{"num_hidden_layers": 11, "hidden_size": 768, "num_attention_heads": 8, "num_key_value_heads": 8, "head_dim": 96, "intermediate_size": 4608, "vocab_size": 15786, "hidden_act": "squared_relu", "norm": "rmsnorm", "norm_place": "pre", "norm_eps": 1e-06, "positions": "rope", "rope_theta": 1020.0, "rope_fraction": 0.5, "qk_norm": true, "attn_scale": 0.112, "bias": "none", "tie_word_embeddings": "early", "parallel_block": false, "extras": ["some layers without positions", "some layers without attention", "local attention windows", "shifted keys", "capped logits"], "init": "normal", "init_std_qkv": 0.0214, "init_std_o": 0.0, "init_std_up": 0.0214, "init_std_down": 0.0, "optimizer": "ademamix", "learning_rate": 0.000255, "beta1": 0.9, "weight_decay": 1.2, "lr_head": 0.00891, "warmup_steps": 342, "schedule": "wsd", "decay_fraction": 1.0, "decay_shape": "pow", "final_lr_fraction": 0.1, "batch_tokens": 131072, "max_seq_len": 512, "doc_mask": true, "train_tokens": 1054000000, "max_steps": 8042, "dataset": "wikipedia_en"}
Each number is 128 + 24 x the weight over its row's rms, rounded and kept within 0 to 255. Layers, rows and columns count from 0. Numbers have three digits each. The size before them is the row's rms in percent of the matrix's.

# v: layer 4 attention value, 768x768, rms 0.0207, rows 546-570, columns 512-639
# o: layer 4 attention output (transposed), 768x768, rms 0.018, rows 546-569, columns 512-639
v546 094:140118151147118094114136129096093107116132105171133125146129148116140110114117095109135180116089128109144100139159095149166071156123088133124128124128141119112145174155124122165163152143112138113112161100163085092108129138139107163149116154138183093128122134140128116114115116124133157063111142102145141157146171110139150121134117146141155099153169142066126133175145120131154094150105
o546 091:116137125123144061131114169105137143073156112109151136108157168154131123108137128116168142102132123106163088096118116126101099129095109128150120156134121162127116147080126109159131115140090118145064138136146156146071138130117143146138152126165125138177099099122133115151110113146188116160140137129126100129133164109104157107147109138133142122119187135130146166158132130105132119107107
v547 097:201144125127127159155106151132153127145130089113194151127125094129113138082140095127118163077069140097112121142120109127163107096103156128123138159070087132104164135137153125157169124087096151087135126140106136116148162138143154126145165122135134145172123140146091123097146084092094139118146125181136159118147147103148153139149082127104108146102154129104098112118133129143170101124088
o547 091:134116098126112084133124132126106102117157162131160160129117158132132172133139146103143104113157096138147100148127125131170139143167139131124130131166119127122126104104155103110127131116080154123124138135128118098074111133127110118107121132141157155181115117091125134095123121147178170146119128140118138132126150096077097072135098124142194170135150081123140124151126179169109106138146
v548 106:151123137106112165147182129140109106105145155142156135123094112094138141168115121105128162112137128136144119096178099143130127133144161060189079142127142119122132133141134128131112131160132125140154120135124117118086152109154113124118121145129134070136155163147108190112118156132126131154088112099080090108161135102106127117109130145127130076117144166129132113146135134174119123144078
o548 107:127107088148143091116130110124101129103089129116134141146144123133159114169143155131169129133148168150139106123112149104147087140138137166157191147094156106143140116162138148103128136090121146152103103101138114117148140131129161150142114146158136132129135125108130079109125099106136070091139115150090134131108100158167136132152118151110118122106153134164134114133166126155155163119101
v549 097:119104161167122172176133147167104137128098155099160170126144168095104133190141152181117127083139110152117116124104126152093134184098165159134144167103083126143125100101130137141162133147144098149141123116123148131113118103100105156132109112131086148157153188118087106087135133102113164176155128126140100141142097122144169141132153115094114141116113155128136119131123129184167141120157
o549 092:137121129144115131090121104144115140137123125171146123160076123121157170110205152116129099113134128150131121169070153102144164105144133160169198127113141115137138116151114168141094100116157098084131146120074146149143116102161108137151140138139099161143150153099124200172141123141126059127099148086156152113127133159118118124175132173074088122109091126148144115139118113120112074129159
v550 107:070120115097149191134131139115113117149110123111119101094087100098128126126151140097110109182120089119149105113149153116105137130125135186134128176118158141121132120106128148117108170165132124145144137124204135142091116112095112105158144121130139147172147093123095142155145128152194099116121102143182149146099132166142127115127123114111120123158135121127178111136161117108143145124156
o550 105:129168147103153150120099141096118143160135117061124121129171112134080110185144139128130141165143129105128172080134110133143103122123116083163111144111078128105129134131123132150124102145125132118109092152122137126161097122118124140130173119079177068144134112110133142124107125109118112135143139080137095101092140162145144105080138131116058143152157156131132106127109106113176117100139
v551 097:133119152139156100167117132132106123113123100106157140120130089136157133128171161130125173166138134120114107132122144126107125120152131069126116125130165157142098117099130158131149084163150101145156142119136106117089130145127121126140106103131123155104108142093108124109148160122122125163140150190082107134111103120106128097097167186121153140126109120124118143128065142080125115141120
o551 093:092120146068149142142133088121091095104114138096121123146091138066131112138133138160083162129133145097179141133129141099144152096135127101134149145129109135129136174176129132110131116121131103149115190123141136179119106121122157144165135130097165133045136125132125093152137150140124150058122110144139126093149092137130103147157146151117132110133091082175119150120121098079109124101094
v552 095:153139137137099137107176091114141130155136127130148153142137105122134099149126145155126150144107123142140118165147108088155193142173183111139123116168129149172134175125111140087112153140149142134113080100078138109118150120134086107139087135147136134137142148120150090115087106146109114151153165151113130107117099144102084125095189155122120122134168126119123162113130161122110145166119
o552 090:116143187086164138053163096099115146132110093139117142122119114110101109158087145166122136163079129135124135156124162138081135122107149114135137115126158139109147101128123171103116125098170115167137110142157126132107124116150151128160147134124134148133117123148114158149153142105109112117128115072152109113136116133071124155141144139101107114141105150142126115072144132109156134120128
v553 107:140134087123127149129120141115135125133129093133142096139136109137116115102177137128138128121117136107135095146109121113089133093138113125139144126148196162086086149135145130119135142143111167122138108136120199131127167146151165130113083117122107163106184159089123062167177098112102154140150158128114178154122104191152126154179144121118120111156111120113150099110133099091144147126118
o553 097:129155100140108145169160138110094116181155141111109114129137136122107118124077158135092120101122127159127159133170134142147138149141092068124097182153097112114107123081123156122127118142127139107173122127072147122026113131116136147098131154108131133112149161113132152124158141113083152123123184096128148136126132122106134096128158131128115152118131171109132087137127148131164099120104
v554 097:130141115101178107159114110076153120129124113116107097098147146147113141123106120135097065099100159097100158147126178126174139080146121068095111137100104118131115138138138135117160165147145151099104167126137130131106111199091177079115161119116091138128142159116138141104191145117161097127110108104110110109102121141090097113143167168155137143125153174166116151114180101055156125099151
o554 094:124108150150111140132128175140123172116135164143111171138138112136099131155113136136081122097079096120095120142183109149169190102175156128136125139147119129145134113126129108159145118140107147089122139081186097096090119193115167117096142122145116117099128117113114146106133109137156134109117138155107137155099112101143154092106156123146139125103109090132175116145145154131059119134123
v555 103:120144130098128084135155144141138076068144088129114114124166128145088137098154119106126140156075082123081135157123139124096102113116127144124157142097102145151131139129146134121056110132120155107172143143175151136140178143106105119128076147094114175100102132150113110137080125138111107105133098137115127111135155103136126080144121166145131116146152128143126094118118099117130099089128
o555 099:105143157107146141142096151092135151165129123126087125144174123133094124143095123137153127135076148126150125140125129106150075096120113125114129169115159121145132084064126135146141145125126142127165086118160121084124139095119124154118120108137106105162128076102140118107110118111095149160151113137133123128100096153155169118134119099141115176165150149110140132139128143127115127118121
v556 105:152097079152158138120156097117135083146145157120189160147110133110194168115150101121142117077101137158140105119051161132137123119153129108092119145115145061153122137133171143109126163138099141132109102129118143146128125162096108128148162162133109113138184117107134141118108104088135136152153132110123087135182122146187084164116132111099140118115161161136124114148149114147165136199144
o556 102:158119129144137144135150134153162119103151161160125155141170126119138153131124117117195099115118097141118131168140115103156136120137144126131141120165172120137092158089141112102148220142161144131118147115110110145141146115114106120122139122142147163128147128161129148133139100143162126154154104111143090162130119136113133069165120131149106130146146105155114128129127132091105110098134
v557 105:141101145111112129107105119112118143130086129139123083149132119126144160150128114123098112123087134133114093161139100141110143099148143093123126110132143135117110066104108115154145115123118196131137143172161167091136159126152094079108160093112114174127138139135091136125137123074110141131126092151129143155110103125111145127127106104135135110136119124141096116125102143089128162132115
o557 098:166110109070150140114167095106100119130118153116144131147152128154131151147047126116119128141114174091098130142104121091133098161142090136097133174154152139099154149130113126121131091150127155145103131138080133182087128117149131148114121133145151108105161115128145107142152134121088122110109103134142153139123162128136129130120152150120139157105142136128138127148127131150148138114099
v558 101:105168133129100153106092173113103094107167132123115132141161124128144100152143101177132121138172178154094100138189126115130145141181127147135099152122141186124144143121124120116167132145155123123139132131171115130141162134133087099168144129125112128137091125169099139146099155151106162140102142110109183130154149133085140160130170074110120113168112107049132144104123116075181129131109
o558 102:140155148076124105086101156121122154130147123113154159102178127159133098122137096180132148144142134123088108107138136150153195169111123123142144184149124158119175139135121132099126068094078109113116143155122173124135140125095145127122126152107163120156109095115156158146140133140109134162131106094063180139149145113085151202104150126118142104146166148120135102100093097089138143097144
v559 099:131126081125123075137164127158097119119130166146136108119135089146125158132095116080136130117136172166102170126104126105153132123167148134131131109134125144142130121126115113123121118088139102129104140084161093104168133092129165168118143158100100122091113118091125121122101123141146125076135132130137125117153124136115131125155093104108116124122151109147106113106137156131126142098143
o559 094:101119126149146099113125109141176124123149113125135136114168147159126136138145142103129140104085154111100150089120158138148129134129115128157158081159137145152116120121106112152123163119114145123114108148192160185131142122122153099104115089152145174122097090154133100091109089116153110175143099156119138138128143129112098146121121115129120134106093107122150138135107145093092152138196
v560 097:141137143104150183136117097097126147146135155142158140063068099106109124125117128095095117145109119111126126151139154118123100110056107093128150155119090133110127139132110100140125155149136174103111119103127104136107121165129163119140186102121104120132149118155156127175109130095129118091108155148111123102138074144147166125106131174172118111122114168136101166125130111074152116088119
o560 095:126133188084160119103127127100121128118117151157165121132108135135124142107155092135110099184153127108114102122133136142139129124147128162097146138078149129143149108142135097110140133158135158107117092122117120092147150142193135109147156103153148121134133071109129114120158072128156104144159109144077138130105084133154114095115105167138155134161090154110119136137134140142126100144135
v561 103:122132156132182139145141102120154136066159122146111124147130108097118133083121121152142120185127134115117124125122169137116051124114132134128158134138122134111159152091123109141075128127116159125112119119153119132111143114125109080129160129112114125106131097130103108110152087103142117166148119094143164086099170129146169164161122133119131106129143105153112141137097108125173124114173
o561 099:111136131145100125142142114108139100140111157072122108127132129093085139121119136109176132146089125106155123094121149110134116131137127084095155170095118140120144098128100136133141072171128133081123098146091132094110139130175127136129146123106143115166108110115157159158119093123091112164119150074142094099124149137135147139077114143127113132141133160153130139183139141119157129138172
v562 105:126135149108063113100109139097123107110154129133141105154166115113103131138126058141135119106147168142090108094160146118124138093117104080132121113113126118153148140106122121189146162146107124109132161117130097100119158127182145141087087075130119100132136185119115107150152104117124098150119189135144120161106066131095144168133124130126135127123137130074157130139098127100138129139109
o562 102:129155115159119130128150139119112106072167166123151145135158149127176115125128139136143114084147140149168122102147116088125113131140106126131167146138115118134126163090101172134139148111061158133099186102111144156101107146137144152122054158110141147131107132138112089145120133170124124127107121151117142125117126115120132123133146164113132130090129127116137120130139132095108091119090
v563 109:101185120155151106144102097134102119140140134099217156155106113104143113079140125150133122116097117133156112090113104130150122132090152132157167154104126124136121142164160145111129098145129087149097155141103129172141105126138158143123105153110097126093148139107139105167150134127179159156137147143110151115114117111130147134145127143188151147111134089169147113128157123167109151116139
o563 101:133134155151100161143141112126106145147116121145140127142066164109133134104181182107114126109126102160152115168141111127138117145116194082129094127133114084122106146158128159087137120102095149108169107134091071111094128162105084127125121151144157141107155165138136139153065139160120132109110173050164102150122135119121117133130116166156112145158114124121134117146159133166101127086106
v564 099:114108141119080152110089124108096153093133120154131150160172124137110130163166104144136136161141128127127137125111123129127080084091147112130143124118149139153108119156172134123156111125139129113085125131085132122097114140153142135169150163144137113124142118125155134085187130134155109142116157154184157160128150105149129090093156114143146124134126113102126126146119159110085150159107
o564 097:136141160170093170156125154130135154078129150133156141150151132106140168087098116137132151110117117157149098150143106110139103154135155091102141133116140116143095125158122080161120167109143113103112105117117072135092125091125119137109203153150168110074148142141131117167125140159169089153122126151157125123153123143160118158133114127119164085158096105109151141137110132124117116175116
v565 097:137136166149113110145127183123143126123102158130184110119085152076146132166120121137114087117101135108139103125149122126136127114152160140125122129149159062115115094137074142174095137113160081142114177121188080153131172124113134118088131127107116133139156110119120118160139131093123100136171161108104140148163122131124136147142144103131142118087114124132127148127107085115142123121142
o565 089:119129138155128131114111134118111113099135137085148131124150141092157134106117130109156117147122142132173162072117109117092098133141087143140158147123141111110162113117084170147149108162101140140083127142101132141128129143113119153132108120077124113147114118123134119159153126112099119149137119104155133098127139149093140136137111167122108146113123201113121167126104128126142127105115
v566 107:130126124112133156134126091135124123097127105147148117157134168078114131120157155085145135120148121136169121105166076129104129120152172184116119148145097130150094112151164117119114142144168096117116136169174102156119135115156126123148087100120174142131168119131129131133143109132130103131135119154118119140130145159100106142121122139117142092111122120091194142115147119171117143120155
o566 105:115179125155131137111087128111163142134121116114142097133120136132072145081123129142132147148133131152148143112185154073147137115138111121114141094119122096123104135142134178131126156095147132119136155143083131151157121102057110108178114139133157095064135202130140126190092129138115131136117139156163148093082146134157139158154112147124075111132138123131118136116123106112104119094134
v567 102:110139156128131076121044096116171099120122149116124159116165122142129116121132097167128117134136090127144169106137108138137109097149122132149105190124135140099158132164106127157137109130104158128137138104164131129155150163105176096148136150101073122147141144124158131139106101130112126138123146121100130125132111116156111100115115111115095114085143134134122145155148098137142126109142
o567 098:141128148096133127131146127121119126126123158113174166090119140102189158113151137118174130137114145130111117094122142140135091162152126111102108139114160117146150119140088132135135126151082125114138112119128062103117146142145110137107126108159125126175141114120119140113138115110115128183132104171106124157125101148102097115101127118082158142122127117101180135176143160156126103153088
v568 111:138124167133150123130060129143156148143134080084128092175133120159104116115139138140097128112124146125154114137109109160182090159151109115100197166114134144114129172139140124146150090127124129107089122148126133116132149139072147152150134096158105170131123160109112120148107119137108120140124120112119131157108146100116147153155152146168136158118152096150160130137146141144140115111154
o568 100:133155184116095115131080125121108089110139138104134087124108146127131122125124127120101101130185093123194127110101115097119141157112156155133148117130079170137128141107163109149117089175140109148119199136098154108100100125088132114154162159155102174153094122151116137138154129132132147133115104154118127102114113128091100108136177110142186117132131090161118109145140120120104080082181
v569 104:118115120098098108104160129147108124106099163131166119145159178096151181151141127110113144107141123162122137096154121164117134159108127095169130140158127124113127149092085139120113117138087110151131105125143120115104114140155143173127153099114149123144129137107157124117145128114093145173110150150134149127140117113085145081110122155131097120156182137084191131127115143193152089121107
o569 098:092120151086128082134120097132166137125128114154161123142158122115158145104193119181125133108122129128125187147120143072092124130142134104133143137094118176145119110095175139125095182088125142133126173107117154150173160126165129131148092137183096149137099130163134136135114123106148083105109129117105117088146149093134072176148111158111159115116084100107097150113136106079095099134142
v570 101:127113118146176115093093135114142135134120112130104116165061084092121100164130142095095100133127124129131118131148174168135140125142161166128096124134141140119099125118130146086092090124171103145127125154147075106129146099127099132152123154127080134118148171160106153126130118127140108080162130154148110137127106127132127103122185122150075155123123071181128118118116136124102135175135